Weights of a small GPT-style language model, trained from scratch on English Wikipedia: 23.5M parameters.
Each number is 500 + 25 x the weight over the matrix's rms, rounded and kept within 0 to 999. Layers, rows and columns count from 0. Numbers have three digits each.

# layer 9 MLP up, 832x320, rms 0.0978, rows 566-738, columns 160-239
499501497526455474498500527467516491481559526516487498504533497490534489516500520484491512543563474523488462485468510543534494528471515507516486537495498494479512507526511534476509463497488518508493520496480493482480514464500506560514509497
513491479503513525509462489453472478480446501554518547522542522521498486502502459503488510547510443504505479537501490500514469504521517499500525506540528520480494467509526500522479496537514470476474425504528466530508519534517511517449534534
544495534493499521471454523490536460508492487505497493503485524495508447463507498492483514521498502484484491532486497511510516513480475500488492536513520486467519503457484499494487500522497505517495515494429520452493520543512561476508495570
521533475489523462537485505497527512508463517474484538534507510508503504512512447508541483503501441482477497484463490507521501460454538486537519468498477498505485506517483538491499538501533509502499535524531469496448497504503475543496565459
490490475534510501500458473487490547479531484489475537521495522472491496526491529509511460504480508508542546467476486495494491457549463492517527535512499474528506473518530479502497505504476477532526499500461498481480521495442537531556508533
507493447435491500533500509519488458485505511515519497512511521501512501469533489489547539500504451507507507475531474514471452559494476527504506470506505532495490439502554479512496494504510501530491531505481478520485486525486509456521488491
506494476526512473529473485522470541411440497502487485481480498510497518529518515510488506511498498505451526489476530456498487514484493484449496473469508490527470495475488499495501544500489478520473516519503503497486475498491492504513486518
517522509448543475461488469533474474500540503525494510500529529470467504523498519532501516505479510490473521446512481511465492499518498472470505490525492493516554533505515516537488485506481493493502523458499495469539518495494492451507440471
541507511518481532504523500513483516501507508543490496505462508513511509502477486505477500504483513520498496486457500471493513523476465506490461489500477491512470501524561532503491495449503492492502495506488458464492541541485531512487480510
468510495490480494479546486521532502552479494542457510490527491499507480517490513506485503490523490499527466514522526496539474419476489490513512477498500500517476536483550490479523497474549557467489466511468472490491507503475478526485494552
491456490467527501472507485517482474468535469505485487478526466520531488491495527560511552424517493483516488527492524531478500502521476477518527495553551528529509533488546500473457486494455533517481486484527508508502493505518511484509492474
516490492522508434482497469504503529525496441496473505485521515501532443459469494484518530500484514513482481496487530497534538475537530499513525536504505508505502520516514540492469520478517502534479494509488569481493447494495491533494470540
524481505476544533490505498523495509465565533501517512481498523475522497537509516485521503504474523468507482497518484496488457477507519508522481476492450508532519506470477504530515517487465510504492521507529494450469500488485554481515551510
485489509480527524512524522517475491545491531483512453489539527485453486499502518548505514519474495491487467497503532485492494515475503519525489506541474498540529507528508484442506481484526452538464542523535516484508499478462468505506498480
504482499475502473539503516550543442557487508492503491518529510484506468589546506460507517548519500495443537518488491472490468457506561523502500459474527473505469508525533486517457452511485480524516533542512459479509538496483492464519517528
533514520542492473462527507519495511540497513485516517515524496513521503521508519491555528488496524492519479518467513459500527519547503496521556515461519491487510506563499502482465493503529505480501505459532459473504497507500482479485523454
456507528514484476485474457482470483493489513502481530504499513538471527475526520484509535508505525558470485481488512506525470479536481498493522521508505509493519450552535466475484529484512500478522474504527509519493517527575542537486540460
561484496502540521473522501499508525472485474487472476541471509500489501483486503481507519492511511483469496489492513477498514451490515531492487577424497454500511486505488510483505483494507465493469527536491503511499474466475549454481490554
503476507511489500508505523499461516460527522509510519513508497475479480516496497555462514511515467522523527519478536479500482475531499521509558499537500542513473484500488516495461500490464548478489506477547470500565546488474492467478499508
488514514492513543440491500510487489465555501483501522476472523533484466533501491568545545471546504522500509509520534520506485478478493485526517505468503498490477532521471450525520497478445526496478468492478511469496496504536473541504453477
444516552524499512515497509543485493452456516505486498494418505462470539517495461499493465481445477510507509485518540516480483488484533467506534512566524476473550533488477571487482477517485482463478511535531448501482491491522530494454512488
484570495494524491487542500479460521524504536547458531514477497511518525501471475494509469511488541476493502481531521504538459500479527535514525510513505487531466509492488481520475472452545488505468503501522523466514528557498477508500555480
515484517455488481528536520516499504509463439520507550524474515501498530501519495498517464529503483508484444524519489548535493490511533519485507487529518478518493511462516523500506510496510536471529496489551472538439490476531509537450507486
529529458509532492478519507480484517481493480513451468520533524518550507524477507494488463534557481479503546451492489461480493477511483470541510478519504512518490468481507501526516494506501520525499441509489500500498556500488482478500476471
470506497506536496508503505492499479460501469498539490510502465475523450513481534510511495506505537471456471478520468476468526481482474499472465546555513489511510517505520532440470491490515599559523490523497471486494522460477509493488516518
515518518541520486513505485491500482493486545461510529523484484531521544484472499516504520508495498531524521462493490498508538486496490467496496480481513508520535487501538505514488501483480461489473485546502480517555519505547486486492508505
459527450508510497466490488515511497520491482483526476478477479469523502560504520505446552513456494489540498501466489520451503535511520529486524474501478542505519462452546535523540517505476519486504513483558465455492456488492491520483498511
486463498492488447528484503465554469483555511493475466478477478466537516534470490486499531499469493513476494533510498490534489513494510471466509444505518505474499455454480485511501467511510481558545471516495526504482483488497499556539464505
488530493513494480550450498518474491491502500497490545517543476486465519503477477468513475516500497482504497575484510511534467495479523495513500471512508487523500475514516516490544491565493485497467455497503507520551481508532486527583495520
493509507498518531554492526465465482520555473497534557504497479475509498481499452519535457500478473469548508508498518465465505460506514475482496456511491503437542518517486505532493458535484545538515498510495522536511470518518567489513498545
538464560517461472454506460488468484475530547551474476470531537508475513520505502513500486487487487460442502488496475535496505486497446466527503481478456499498477485515521516513505467508517461482450478528486507529502529547474435488491502482
494476436457509515540487467508510502518469501465509545512484510500474534521554455501502487448509514480493522481505495478491483545498517535520537511559487459499501526525512491524399475446456497511493507501537492474508526477490512508511467525
482483513471475529510500467527521496541503520497530487504542526455531469500507507477488477460526548474513440516511477501463513539503511528500441478468503478481512494477505472495503481554489480517498516499534497541506485509473496516549505486
521474500513462479471480526487494501493510504493502486511513528535492497540493519497538463482518446457507494511484520510535490451506479498511500519541492489541531527465485476511500452538459521507453500471489489530494490469444541526507505510
504507503490455482517509481498524491476498542508516515483496501418521527509491493514483479502514484459516534456500514490527501464511576565539474475525465474493518500468537469477498515460491531471487512493499531509450488487506483502500435528
509487492495489488494543529484482502556518538482477491508480495515505467484427565483522478510499476520504444504466526503493543497502526543435483525474512498476514463496516501501523510495502503475486505509461484510493510525510524519493492456
481511514512499481532521496519483480477488540486471484503532514479483540507513509488449516501493505490479514547467483534485508504471479498507501505471487506496475528527506471460519565502510505492511486488493506493518518547472481491516492510
528479500491480515513478490476528459555537494478554498487511544525486495487460489512520507452515494495461506519502473517493506469510527491477519489464510498455504501496511496489497516536517442469488518519476502498496471514517483537489483523
500509508492485502485490505485541506530566470551483512525504510485518512558495502485489533468440491521544483476495513475483512508512476481484537511520502457485480493535494494510462522511516477517515564484479509509506523484526488520494536515
487530512514528501510523498507478512521489485489455493498541511530536513526503493508471528509512499495537436498518497509491551489481508462502510512478481464465526529494518506514522496504505461527505504535482494488465480495530536485488459512
476507477460477478485515520467523481529539497518501491465440497541540491505492490510498529458535479526511486516486536516467470486485511483502499508468530489489478519487474469529499514526525495489515503511498479456478520480504554486476532537
524524538523445535484501506460493485435523504474480504510495480496517488465483504523530446433493497483493517510558490498535482464498493514495479517458503522481503517507475531514456525514522473500455468520493485500518543513466503500505465492
501512506483463489517501484491528482487494493506531504517507517480534465484481530557511477471458502480476543513486472467519492479550492506542527523479511485423509518520494507520494442483523522446506487504478518514478507469521526530515535479
489472493449493527505508487480494530509486518533504481492504541485544472510512522485499484524495495509535487455469498534514497495530502528507538533471480492512540502492509519553502513532471470521522545510525502522480504482505516503483500454
516433508518465502530509542553499521545500479526479521488487510522496542522505495478520521530476447523534509473527505513528518484477487486529503518509513510526539460532489486556523513534486510509498540484468490543451459486520495512525462503
557514508462471503524495526527495485480462480530471517511504506476509488515484480502530490502523492491500503475448464525498533506488472519539502493485520498504514471507502463523531485534492488451535507518489532494517464477526490527482490511
470546492517489474509503569445496462499514520496501527485514506463497474436472553433522496519481526527509532480510510528489496517517493547525534476507472528477466538518498556499484511484518541499515470506535491514524457487523508511490523478
538483474490502514485503456543546496544542563510526570452518509506482533495452486519497450488485535505487479533476525522483463539495518477520527500507492539526512499515486491483481527496501553489494485550469487482511537506474526527473502465
489480501450500491524438457485489545501501488445528500494548503456502512479487524532485479483558533500528534510496510467525493502521546538487461440513515484524555501476514480499502522506471522479533472483460503524476542529491513501527455477
461470527529485492547467525475511473509546549502496504456527440510514501523475489492513526490491504500546521469480503450454512498492505493474526467504492507541509438540517475512507505485538478509501515501504483496506489538492488455497483522
498501526494464503476491490506502507473549508491510486464475469487493537498508494541488512499485537508507472467493482503501492479457536477466512485489485519450514483481559492531462477521483517490542489494513468464496491538510506483481521506
497504517524455517465511469533481515573544506475507494467521479539475455521512541538553506530471483511517497473507533516525532547475496527467468529529488507448460471562479482532508503502475512535492512499487494486500514518457504505535518522
538535531516507490487476508495513483462526497542482535531498457548491569499576463508490530493526498492529497484463499487475509525506478473466510472476475524501515505512543501496505501474485500520497524474469509521516510514482474518472477511
473519517496495482501474483516441553513507487477487490494544508496536484474480522473518535479524447546472486466491435497456526442519492523440474490487533525514485497551513504494489553489504514503478534472511531517505507573451531463486534503
475495528494470473509508510525510472459521490494510469481546557458528511506471487540517521539510501502489497495442484519522481520503491483500488533506533506484485477531482471482510486460481516491492487514482477529511528548561484515508504488
546475503521512470504495512516504484486508523513499470514513495470532484486488496479533451449465484503498490467500461484518515473518426486454533500486518519540500495489485465508476503487520508488511468507514480494473533509473455528474556514
509523528455487455462491554514485527488445492522499500572487514457459496474501481487512505509451521508519534501528536512496559511487507495514553513501514466501514498497475522485454496506541486504486510494498530487513481505464511463492487436
509528525520506508478508509490497498509507496509507501554475541486490534542507446520522507472487479534511554529484479492487453513482481445480504489505525480484500501485540545526507532475459550532503489509487487474552486492479464481526493491
529496496527574463529506419440482497475479477541518493478495535465501534476482493452470490503514539523496472511520501488506530496528500465540488508501515543517563460494502509509487473500492509493494520497521497513555485506494500512482544481
517483502501476504482507488472515507496476501505492480526483440506475502505512491477518522504511540481503527485511479530496472504491505513499472474531491504528461442502505457510498491475525519495500487509508517487505527477534521528510495442
534506505542493505469504475505501588501491507516474446491512495503497530570523484518493511458527486482506493521462520486523492526477510492520488465533496497466496509542509480531517469516525512492529538503501485510518492479502473447493515502
496511492525543499457504529476495491488452499488489488476508519519515502462497492474521500478484506492496469480441444499535470535474510534534534526456486536513492464534520486498493427519514474482505482474494481561502492462499462476461505551
459475509489538526507505479491505504534529530497519473516498520486511502492402540498529458508522519486503507484506470507473503510515494497501484511481476493546562484539508526501566538438522511545521475513492501510468494507480498488500522522
486497539472489501499555500466497508494477479499471483531507457492510521524487534511526499475541515508536493481521469505509446486523526511499490505491500490473511486504521515522517497484470539483491510556516471497530480522490533542478497545
491512548510523503525497515466505498489496486488505505512559529459529456526504509469501462519536529510493477499470533492456480504430509543511492521495484490549494510512501489486467517498492535538476513542443528531511493500512462485493525575
544507490496508493517520521435490466482492466497512524504535516485507515497522495514509487499478480517550531491521479497485553493487498481517476484567494505522478492482502498480467504503494507503524491489500545456523477533472489494459490510
532474503515477516511509532462514481534472531488493505506536465517513486491454510482500511489489506508496487509528513483514483497479496499526520507499512451514475540461503503478511503521489514480478535452516506500497468527472491497535466481
523474485471489500513473518519489536506518582481511503520467519490518489486513482467455518491493500476497513486489539532521489524537502486503505490516467513495522477518457531515470557540525493463484517463518519493466496502516500509496511498
542506527519487527475478504513523498503452492489489469512505488493482507482529425485516494485489451496495498492490490519467495496491489561513490478486463503448504494523552519507518509506473534505530500557503491488498511501527475488502512494
538504482486474493503485492505483479473551490459478492496521475480521530484524459459507532503508460473490504495505479518527496468540504513563512529537498508494553478501507502467511487503536525430539455555487516514506464495526460513508502533
545540523469524506514494449496486515508494516486557484452540513472534491480500504492572511497474506500506472484485483534534487462522458478524531523481527469482499552513489453495481512484502436514527503509497500530505546489560491467491532502
491493509550526497490489519481505547507476511507522508484483538518450506493505485501478504522499512454536469512485527535552520464522496526495517564503551518479500502497488522508470504484501516502516497501472505472491562507500515474522469500
541482526489533477486532504496518552471540493470478509459485501551439500492489497489537464495492500519512529466461508516507515481475509435517501507493500501523462528522501498460483521492523508492511499503510513507537491527515513461502540518
504496487509515527514470528530494504468489524501493518492480510470492505484529509493496493516528513509490489466473464474539496511494536490485515520487511491506522495468495494501533519527515514527472484502516532515484515520524498507461499503
490450520512498506555490502507451495458519535458479468511463517519518486501508508546488524485468543532502472463523523501578493453497531510526510510452531475502469489531544480490481516473524492471533479499520467474487527471502546533454516526
507522467501480497507484499492502470475463536544513478460516500529521534496496525527498533495527488548487504534531520521492525499481547492517518469508503492468530430502506507504450473483508455474526474512494499503530520463508521533521493482
465502465483482526492489525517511504519484520481466526493524525511511494523532534493516582492519526474524475471517487500509501464514503534519487487506523514494492514495484501505527503479524462516501496505521474497465511494501493520472525542
504541476471489482506505498493514471511530501528465519456515548512512519460533487523498469479488510534494511512507525509495545507479496538506543498505513530473523535470459535489521523485500536501538497509522457475508484491474480481515499493
527522527574481456530506485546526527480542470496514476488494481510485526495446436509475473528508480489493509465495506536475520504512489455495480473509511489486495491455511505520448508467515498495509534539470532497527499501468510525470552500
496539516504491465486486513471550479528507489495490459456485524513510523483525483571461514517509509469536484535544484501516468449529499504498530476479525486479490494477440491463554473524484463529498469517517491517494487511498483506483495542
531486484481504506522450465490499508530492519484495480465483527520509494489441476466550488495516521511487515482511515512477472483479520487473506476423555478509535557493495483468494519517426515510490495498511455527469497543520505480479502517
520510544481505480509537491525486527483491531498525516472475539491521513521475499514492483443511527526523488533519529517455481488503463521485506506487544497495486512515535513480492562482505496514536543479473445503509512512526457523530485519
521464464507528521508504459540532492513549492489458485474479458512512516517435541495516509483494476502533503462481503495490543511509464484459513468504504531552498523509524485466506539477504449554492486507492517539498522472517459518498503557
474471527486541528528512480458529500486485464478510470520536520488486519487445505486514476460474522482495508500507474502513501524531466451535498496514498443499526501496520491488521485543466493509546522420485529450448564475498466496507464525
453548542473464441501466439504503554495499502505534544486515536469442461483485493475543547507478483510495484488510521485511437485534489547468479512535493499452474483445541481518521560494494475510487465494524520515497469524497588529503511483
477494526531519489488491550516522459534544544504528539499508498494508461518470459527538504490439477502540479515475512503470501486493522506518504482481519479486526439472505458528483517463458511487480508537486538473533522532494491516516496523
452518485492523541458494465501523492519480491466494474500487501485482521520505498512476488489519493500489509483503456515471508479504508557501454490471468491533466516482483508484480478493479532535495549484470535481487507516445498514525517519
464481424496481535512494542502470524517538511469474523495497480492490562522508510506550520489468532495493494511522507504544530488549479543492466536484523477486548522497454504486435501497510494493491467484506470484520506539467524502455482470
475498466481559513526514475505496500483509491485508488500519485479508529451508461560529509499556511489514535492485465519511513514507504442487476524472503447529480495490437529526493546504510482466536520548508510494527509483483476495479526482
469515477507539513520507485503451482452531530579481465482472488476542505477490525501493487497449509452516536461479583494525488483493484493464484507497520489537497470510508527453526466490504493523481457520473471514435503499524514465490539486
484481512499490525489515518486517512528464550498524548458485464495538483467515519488469528489478512463534563524482504504479525525475484517532483474454558466483489505517521485499476471535492530503524516510493533483555466492532520470441493478
516503496512474472507515497519515519487512441475509535495485487511511504514536497501457519531524474512487482524467509479528507541504460492481486509554479540498467508522486513512479541448508461504466484472494499481494507526529524501508483477
519496485485536534526501516485475505539493478512465472494495482531488475502511432476510503447500500513495466507486465515509491471474511496483479516490505505519493459496515468510471529487443516462513459486479512509489466469533477528493464533
483480480522489504527488511503497527510478510499478555476554471506498434498484548519487537481528508516522481433492483489516477475466492472480515507510522489561484472519517512508550500527473481483546491475474513486520488531507514467532492492
506496474500485484497470489506486507467481480485531535508460481521551508502498493503485516487484509508488490524490534515460506475499525495499475515464519493501526486493444492490542508499499495486491507477479506511524519529530519492517510524
497491474499517488482511482471509498492523478479524532474539531512512507496501531456509545503483526516525480484474522458492514483538497502475527491518450485501464479503501511518466529496524513522518435499484499567491508483496547467493502457
507511519525484483515455504522466496486501496500541506506469501508442477489494504467487492482510473489461499494502468440507538550494465540495519524509490526505458488457555519521495556544477471504498517543514470490471507500498543480488465558
461522459469508520513466489519468486566500516529530467487490477491485513492472507489491533491497498520483590479506552471532467475442539485459507481492478493434487496560550507526502495462518519565495490531550512489508479473543470494516516516
524511482522503522516472504512509542530509477525462523495494509494503518482461489463465481461485495483515447503475504465498553504528486522498489491501532496514466528489483529487553539502478515534520521488476534501506506490497549489514496484
501545493477482520518486500509507530524457484517490490497539516497507497472499502473507511522486546473497495513500515485491492454492485499490512529520505488527509493523498505509499488524485545486508563492499477518500547478516458502505530504
464481497494472474498470508497543518516513500489484424503508467490521512496489497500521502483487511509544533483460455519469489479496529516508491489505459488510487500503480476504484432513492475511469519477463459506497523430495550493503518518
487502530504499492533468541525490524491460434507497558470483496498494529479477503511475485548464497498493484513502489481482500502490482541473468485472521514531512451479512502496499469481539506521467511456527480481450486508439497505490500523
511492487486542539484496511495517430499458510533504510480515522484508532480516512448475506486496542484474509551505501485497496539486512524468528512500476480537517527454498545474465485505486503492525494505495489584479477512478538551502534457
506552509507530521538499472519470507442461519483461509488505490513478493474507501520527527478504503446452483526477460514513513512530452506508502591510500536430536486483506488542486505577554496499496498439526481481488483524524457472509449558
468520480492453506562469515446493476486497511500535511506504522532560462473504491527494501484512446477511527453506512481500519478517520489542501495508485526468538557430489512512514540460495481561506559500495540514521488479444481498492476482
482515510473495534497528509513564485474481512505535468431477486512490470508465503491510521471495482540512518497534534492435501486494524512553547532511515492494481502496542504432486490513518516485493511518507487466504490477529521494502491531
473507524501486559433536488443516526468485502523497468529495483508482533581502541465507444525507515493474512507496524485496502504446506520498531500525512512556527523532526478461476488473525532495476484498539459481532492499518472501529480541
488514508488506515501516503438473496507480495510486495521457506492461503517515514464473508531498489503529485514504478477529500483522497507517492501504500513503473504523475533507473515544483497458463530514538515521481495488496492491519517486
528514496467486488485483541493542464487496521507543522489490501526490505510540516508487488487460465485530507488494495496520501479515494549527457483506470458508506492519519499517490469523498537503505526539538487530509502524516490511473447534
506480516489498515499505511481529467509495478490531511528488501517560483505530510529469509501501490470515514523488513491528504491512519514497548472473508459507474516486489444542500560551524508538524460484479538485514537482504439523500461527
485482536499477501531550513473580518498496524508474545524499478528471497473503485496465505493453497456480454524496527511477498495500491492514498476504522466448516456501512507474519430506503501499489493518500473507477488480507532494515500473
498507485527466477523488515502502471503467505496477491527483459446502482507502529498464531488500490525451558518479520444500522498458468503513501476501489533445497509518448541501505490545517468468482513554482510514549503527466519497521481480
485502476510499469537499505530509484522538498487517508458534488515506477504445474495511471506470560521492533427519544513479493502517495469500512509527506505502460527509478518533492515496506488489520490504518503452530497511473514533487502488
519525521472482511486485503510483522495453479480512513534507503500515482512468486474473487482504475541488536525489491480496509448533503500504460505496490455548542508466480480521511537488495453519506463470491550492522541530509488507551513469
489524517503516490451519483460513470497494514461483496504505492474496476499490513491414484502486510510495509526490483505502477495460521493492519493500475506504464547469504474509517481502475543522461438531465494521500485551459510493498493503
495531487509514487491498518481529479526473516494501561506446483505544499501530513533499504507453488529482507535483503504496500520450476511545526526450498492528486483486508495463502503507503529503496491509473487538501509472506517502515469491
500509500498550499469476485524490492456492499490470482524450469456503527472494510475513471517527518511478498506493529502478501430493474499481492489486502530476531483479492499499493451531501497494488480510477500482493507492526503463512516532
530530485520489534496548514505533517543496475490468514453507508470477497539523504487499492463522509517510483512528503474458475510484477527459514464453501524481472525522482501491482532502461491551486486517462512470498466506520470507521537511
490511496481542471522497452519484462522485501558472538526455509520522446499500538454483519492480529489495494467519422496494529497475478503524492494508485510540550471506491513497516552468490498478489478530504530533481532495501486523452518466
537490487500477534516521507432466517492505470533465519498469476531482446509527433516463465511511491486508505485511517497514490545523525508500567503458494520548535512501467468557501532503511476529481523504508515480528535488527482435512519471
498439518494496443501503516513480490475518494483408505502511525508524500480467460481492530484472488521454452516472530488528468513510467457524523460469507468485500493450496468487548488491474514447516541521513479520533483473484494453486482496
555491509512507527479499489492494498537508505495440521494493534528503523522489468480495466487493545495521496530509495515535507459510528527491565497506522483466536515514506514537501533478513520499504519479524550476490511492541475514512470541
504491516519488522493479508527525490444483493497468488495448515473540553484467503481538506496512503487494521467507498496555527477468510502460480480484505505476496534493520474473573480589500511506517486543504497498520503507516459487521461513
558514475472509485515405471478522469501512472453512491490502492469482506453467483492498483512472542482512524529560513511530491500468522494511504500499490534478522522520487528471549481510535467516540508496490487475511484535542535503470498520
506486514501471486510479497442465483491479486486510500494497522542488508480484451491485473526487518487486489560570484526542485508504476503548523481504490499512529472508501476498521528520522512485492538515472499500496463519508529507523537518
518500466487493474497497458494510484507540513466487499514471519506508480458487458525473481496516514501495536553492474475478495525481540562522513530461482472508529470461477496452506492462498498511477497477474517523470524503530534485529510497
538509508504491486489516450551504500534482481505529515499500500482503534484498509467531450515472492546491485473463512482496483503532502512532508470510524527540506485468515522522478513537524456486465476519523469491464513482494530491480482514
495484507494458512467531501481498479477514499446510513541495480518522488505500468464511531519493520501483513509510450491490535514485474489520528520504511470463496489513531477489530506527503482507487490517487519472556492492517497552533487499
476492513507511518480502512526501528498490521503478452506526477478490528498533478477483505494497476500455536481521495514480515479513482537508500509498522513517493499513502499497472528514501513515501512511501542480497536477521540479518493464
480565502457470460465500501472529475482465472547552503494519519477517518488531508515473445502497463497529481503508486462454535488493463567522508492521469515502429527514470480506471536481472467445494518508515478475479510497558474496531476516
466492519557474535532510448527485504487509485538519476536495501510468497456500513507476507517518490479507485464509520485508493525521492514472511514498464543497510468494490518485499501531543455490512473556493533508491484550474535468472498486
493498532491491511550495486465470527471503498478509511509491531514519508469487491520480527521522472493508535477535515512497477535523513559488492463502460488505498472508494513451504486493517488489514495492473494469511508511505460498450501511
490491506485475490516488507509478454490529519461517490508491543488493467486474492502482495491505483481509522523464505494519493505433546526495491468483466504534516508555494509446490511507527477494514500490489483491503495503486506513496512493
495498486474471512488440485462506481508490538506470533518512523483488515489536525468512462491487503467517493497474492508470500493485504508504436476488520537487440465506510466494502531514518493528486487514470504475531475532509529503506480475
493444515479496453476482543498495517473479571533484467495477491499521501516496506486502508507514517493506493518550496487530519482521492508537540480490467441524522535472479491511475478525428529463497521514477449500487479459500504501514454492
496546486539535473496548467479494503526506485487541522542552495521484549523502469490525528498502508465482516556523510459538428503519466490459495508503489540553524530500484571508505455519489487507537465507478479491487479508524484470506498497
489452504533504512501500499482520514531482486477483470499451533527509529464466479497529496483482495467527497481500495486477544453466501445457472491487475522474509493498463483525521487474481465564468505471473503489523471465473515481490526467
522463517455471487509493488484507455509507512497530515503465499491486509505484504527457532519487518475509472491509422523500460510524468511495523537512491480500543475479486545506490510512534479518503531464500498492485448526529499486514462536
547544482485522509521553534482499516491466453528525498481506474492472521514533518529495513523514459477497507488478498542477491499477450479478520463501481518500506501472569468484544488513482508524510497517498505533517465491478472474534498460
450535517530557590498496510492502513523496529474514500489453532480471478550489508516524457511512558515494485517531479493504497505524509495475482497475461542510508505499457501476502525522510477473457513538504460501501502471547500502515525517
466495474518532514506496494515502487506496471490503524531496489494549516537506451484497500528513470499465497484488446522467520523494543503535514575504525499534479504533565513501499482509484512500487510499484443503480530486505476504501514528
502546506489554496500487472519530468488514499496532492490503518499498489461526523537498485509485473513494473520498536492521512457483530524490505478440547485464503479524523559517501474478546469473475478497500514490530479436503485519473477489
505500483459466463520464500494483513516505531498497503486492519544528463536486466527545532438509522446546460496524545471533544493490471509466485506520508523503549495505541516482469446470530507517523469461498504483497541509503514460501525507
507555555487480469503483450546533525490513532497511528489481465480509475495496511438512506471497497485442497545468516469523547492521491509513466495444523476488484512492500544495434527498508519524492513519551480539517490549515521519529487516
501489464483474520496484504491502505490501541529463503485459522491474475530527460517498505535504488449473466541561481560536525486480509520479486462431505516546524510521495468520540466537469511526466500532478504515548499506499467470514522524
464478524440466535516503488481521506498478518522525493497504476481543465474468477488523480467507498520517478493493488530481498497463507490453531482528451438533497511506516522479449488482500464455494516482506487483484478526515514462451480523
540450511478523522478492490495552515504473512478487490513476497514529469472490512501461528481479491521509523521552550526517500523480499482535517455524497533514505458564489464470499524506489492467515492475481489481501498563455511475520465495
474484495495509486457499514489510468525476528497520487499454506515484458474555533495500480545470488473470522498483507546474514510478538470495509509499497523545491460546548547503477526528534518527524491527515560486467484502446492523547502552
466486511517472477458492484431519533474487489463511483466496514511515465498519509550474469509532515508473462482471520545443506513483498477503504551551497528496482497490478514544496496491521494515486492491523483505515523490508518479508470493
509478483497429523514452490505474467513480527503500538480498567501529498507511496492492528484527512495502469500473490498484501478441514515487534490451507463528495506501513498490484495531477519502499506531513509466488493470456535503506463498
499474479512487453510506494485512502513508496500507506517502508468516466533489516517500438532504522562492520460484518516490484492497481526539468469455517497494515516534512459448508493522495504460464517495472558489474498526520517492478472519
479489497528482468537466556513515514530522514551483561507525515503499524505476526501536525574484461549532460495475510503518519485502505525481476513506547508473483480482471479509484477503481486478513511477518500521502511509519493543509525517
493517480493505515512513519519475538477467426501509551485467456505503470526545480494442490472472475468532506524525504547490472504485515455476469524501547493483490479523471495537516555517515509495521498484533525516447512465493516488549503506
494495504455477459461525538509488500529505482527508513497486523486475538514513563533477483524509466476554511547491537500498501499527527482501497501514503501503497467462494480492522491519507508466536528521512457456496523511515524444505520527
535478464509459489494492532508472502457528543472521516482515549469569496491502494503479489518504483512500561504501506479486495525514488495493502506507503514479498509525453514473466520508469505486506475510512500497514521490498492465493535509
508524477512508499533562487492476523528501534468498509507510495523476512488539454502522477457508439492486519456493450514472482504462523517498507470509487466497516518497528519517517502477502495495501506498449504483523502556480545515511525493
504491466481515537524477497490507475483524520452469494533483527462527483507471457537523484483467457493514488480518478513504511507471491508528480487442546492491467501475533522495486469520501512531491543518461464486494541484504493541502537486
505504544490510504498479492483519494504495484510514518514479543531471524498496533462506488514477489476501450493464501478455509528509472467523471498504524509471554485502480470461511478489434547528477524517536490489488528482535474550477491534
493524511485498504486484512523466445476514480524487465460547519509500479538524489482548510532484521499519478518466534474507509485548502519514498470504521458501500518512493550543473486514464459513550557483496478520515503479519524513508504522
504458503506495509511452514505511465492469480483480505497479457516473535500509492503442529476508494489497516496484516529463514465453486501489486444477471509513458547506493478466480490480492538500505523499551487507479493519510480509492478517
468533541512501511510503505506457481519511507479497555484473491514505485448477478542504522528532546515506513493508522525481473525476479476451457535555438508514462504540467465573514467481539439525488499520473532515496529505535505496542488480
529473427517513501497458476500506506475449479489526474488499533497487486492503501504536500541491525501496512488472510481534526479496535532504531510525484490509469507510470498467503530497520480496490486553479537528545492498513506483521443469
532516476504510528510481481498465490518498476519470513490525454500505517530498511513497491470515492464513526476539509463500482498538491497478530505517492513475534521515532496489482493502500509527521486489512480499522545463516546509482479529
505483489506510492501495482527488458481491501489507501504508522532529492469517543496487485473496498463530516482488489472484502513520499491537586492446485517496505496507466502537499495514507510513490501493489483522512483496502521443516516540
487519518501498503458493510491495489536550508525489440514514501473546513502477508473492461527471495471468477523536496499474490500505484522502499492516488459535503457484501507517441487465512483480480520487527508538492510503499484521506497499
494459515491487471530531528471500527472457515470440465472489462532481508454493473478494505498447499519509494490542504497503500515532450516472464520488510481481467544489512495489486524495481495481553532501515453506523530544511507494497497460
521541527509505500514452508509518506474516517485477526487482492511484513479483468486576521473496518525451535499526521513497503458501485488506479529487523498503462484450465479462525516481481500483515497470509513489478551532454478487487484520
470546540534492485531487461553480551520447499546491507514464514503510502508523491529487453518462543479525484488519506508450492481482471461410474492499495511444461492536495445472552460509506435506544486480540451504526520529483454495518491513
475493508499471494509461494483477429498494507494479467519467546475501497527480497522508541496502489495489513461461497481490475474465542455473482477503522466490506483497476503517494483482497465539513479467485532488478492495495492505482506503
518473489527476484490501526505485492483472525491508503504506454505509489518514482480522488522509498517539501468490491478500491516515490492484471502488526499483537501515478512509477503483448509495481542500494483518473480503508534497525491489
523462471427530515479458501507521485518500529527506491525510487493500512492523511516475467497482455506482470514518540511505495428502556518457477508500464493505468474502480489459506492476533447517483439483508497489515520517485546473508522506
518450514425475477472514484510521522496500478481487463483512481502475510499488491507502512510504518565536491490528463485491521500516483471505480455504567501509550502497491513497462518478518487511491505510486503510468526545500516472519464484
497477539519493473498507507523479525523541484533492507456487509514547461515504543478503530542479525461512515466507454500455520499517490501508484570519447512570530465519497497505522570465513518523515464516522513440487533522493487507468510500